Weights of a small transformer language model: value embeddings.
Each number is 128 + 32 x the weight over the matrix's rms, rounded and kept within 0 to 255. Layers, rows and columns count from 0. Numbers have three digits each.

# layer 6 attention query, 128x256, rms 0.121, rows 0-10, columns 0-127
058096123070103205174103124149144143127090134129141178152142122109122120101141120096125158145199112116080124130153121129076255138181090090063149130083114098177175155112116090178137133110129145186113111098139146133144133152165176178136129147185127166165156127133108153116077133107154119163154146136144181129076135114116113117154156133141092142137122124098134126116113166181125132148111
152146127116137143128087105059093071130140143143148076166155172091105154085130088061193153067003148123155175049125034115183056095120109159136110193139143158093161107134114109089129114093177128182202115148130150142160118110089099136083178133092204149165123138063097065138154094096108109063159126175152149094123120144154071166108092109126174127103096155127104078177112167141095165143203
140102162111145113126156156138114127116124098131115109107135151146114106123125131137156144098079125157126135136130096111168128116140148122158120139095106130143129136157086130120140126134112124120152118103128116154135115133108112120144132108126113116117135141102149144124119133120120133147133136115106117154127132126162085117141128153124142138103122143096114130104099137149123136135130
144131070155071085164116149107142130136116202147115165114153118136133134141168123139111108145197065109169116152110156160080148113129067106108110110128124147097165125135128123122163086098103110134112119165153151072107140146162119163145125132089085101160092143149140160123127168101140115122117132083143115116104134125106161132125162126097152104170150158161194174093137134088115151096132
152102146112070134144110130103140141134134145122138143116159113087131145092138125150142162123107113167134135127151133124129127126127088144112124104107112140117115152151130113107067145118162112110083115088182111080126113119160132123146151073126092102160115111113156168098142121103136147141111093116140105121139128149136120114144149153171121121162137150138111140178117092093166131088113
149112114136110125162124090140099103160146110134151116130072107061136169092126092067130113147112168144067174104185142128163100156120139151052130079106130123132095107105190085121103174099151157129097128117165168149151149151174144142114118154124149126144110133118074094150141164186164146100144122148147102115170167135102169150105110115162149147117150106104110091205087095111119090153140
104103104105149132068144128073129091084155119171085162144090155156068157138164154084121080121166167152141112154152179071191102168067114182063132059119109148158159144154048093087189193083109122145123139094134127088085152135143154169144108089131097091093141109138126150124158084100114126155120089091106062155171211134118151157136142107141132102128105085186154163102164130215092166126140
165118122141111183133115141173145103071126116107135195132115105180144132093114137151139130136061205154159133112099133100123111072144143113086132127171141115189128142124165171167118116118188134124111126142135143188117135101140150062143129102125153157160118130142092104154097151099153090139127119096102141107168165213160183184196156162172175084236089093172136227178078113120140154119122
109131144104119133176152111088132136138156119099161159189124126163171116152117172221079112158130122166142138111116109129141104104120125107107137094165154134118083171080158079139125128108119131105097109108123159113134129139152130128149167153143072121161125138142107142082110110168097122172143155101112139181083147177081058133125115158111120098128188165121112122083086154140136129098156
170114142121135119124216153086108098152159153113142104085060161130166133118086125111146153096140104126118159082115084136072119109109103138112116178195040147141151112153173120137118139117098091130151098114096141079176146096109098154170134168131170118214123152126088117158124114089117146133174133106163108151145139113174077156140167137114113152122119189075181090160119135141105144117126
132100099164090131119171151127145129125157106121153126128124142058129156132086148176148107140163100129170130132144145079118138110147106117125116168134114122154127155122155134092125182095119156131131089106094117141140099161135140102126078128105113129102118123109166082166115162156143143124091124138135078123094079124117090173107135148106077137155139123126096154106143111135101104106116
# layer 6 attention key, 128x256, rms 0.12, rows 0-10, columns 0-127
147136159147135174106145169138133098147150122167129145132131127096115092092079071166119131144142092140167104102117108167158051117103155143089120124164145131112157158136091159121131136133155097149117131152141128150090080136123097160122134120093159131105053121145129116142103134133135178157092130163151118118157124140149162113128081129112135166133094108091135168181089121106120106129128
140130106116109110115118087105149085127147127116125159118135207145111154155127160162114142122126130109159168128133198136171139113130114084146100138114101131142136096133208131120108110128117163101094102141108125104134122116126153135161109114128136173126120172107147164128116151135149171078120132165145103120136117099135126116090164159122102103140133165127125185113134148141164159137102
141137115100129154136142153138114130127139146174140121144110110118120140113095124125151115118118107137138122135118129137129096084112123148114121135131143135133151106112139124102117128158173128144139141140148105117109126112137135133113131122096130108121120129128118147123117141132143156159123116156134129120139157110137126131133110103130127128131128138139108113162137118115143116132139
131112154167166128113111117172131129118108115094125142135109143142121115155148116119110135141138167130117099114125125121122153166150122119140146106143122105124103165132131140140139101124110139114086127122105126152159137110133129110114130124117135124120141111116122098098081142160132110096137143088108105168116108145106115138140137162103095116106137108116129118118120136144105144148136
105102125120114099177138111089142120099153122119149125123173116128136144136141146145130124110145091103153103130167103157152128131110119140143135183128134114137117123144134145106115155115142141141141153076089119158133154156115124113125140141139098131173131118137146156122131128118099138089119119108147136065149105107130151142147147127178132100118091144134091111123145120139128142153133
161104153167097116160167174163102109164106139132119121124094134118146119151129138088133129147140112113109116129151124148167147152073086137114111102167157150119111107173111116113126126141161108200163093183136141104121178134158116124148104134123132084102117137102110056131127147145163164129126156154096148140136151143122140122120128125150145163104130102141138115168092122162149099130147
063156114170175077146095162077079114113195082156078125121103171191109165108127117115128131170146118148142101137111115097099179145105113163113129143136147046145111167164109121097131151094118144121158148148128102104128132109183151104128087131138163120124135173086117111115153138085127092094125103127064122155118145161107154152098074100100141161100106140166142144110139139138112169129172
131127155108160102063113074146099129145156166135063129136100173103121134154092116147150104158078147138095147115111121163086145108110117148126164201166083082143139120112053145156128073141120145134109163128070112192094123145139113111161122104088187110156132031084085114158078059140114168134101140102103125119148140067094141163133214163138192161173155117149146130141149071116138157084173
145148186136102090158192111124102144160100079069102172112126160128133164123131076080149109139139109207122157090109178136104136167160115059146112110130149126168114130100148106180089109143210181125087105140101117128094188190131119134105166129075066091187095100181096156132119175145117109137141116145123161174099182158077097149142066129070155155180155247152150143097091204149131145115111
136194138132172101101165116108134211100122145138111104154113123116155123168117115116136127139159125136115146082099059131087122120117171155123105137078093127130139143122113159152137137126142173167097177117124044077136113127131146129129152115107201133181183097136114144144134120099071144177114109106142133107153119099072098106160102127130098096196155069114113132119120145089127094119165
142159100162102112099189127074150126094124155098083124123150149126090082134136179109165064154134101116142115145120136132193118132144129071100166122125131095144122125170144087147149149152136199140139068143136109086144085090089130121122072124169136135086182167112093087143102120113145071061091154121156140119106058082113132156067129099120134135108117133071121099177128101142163127108092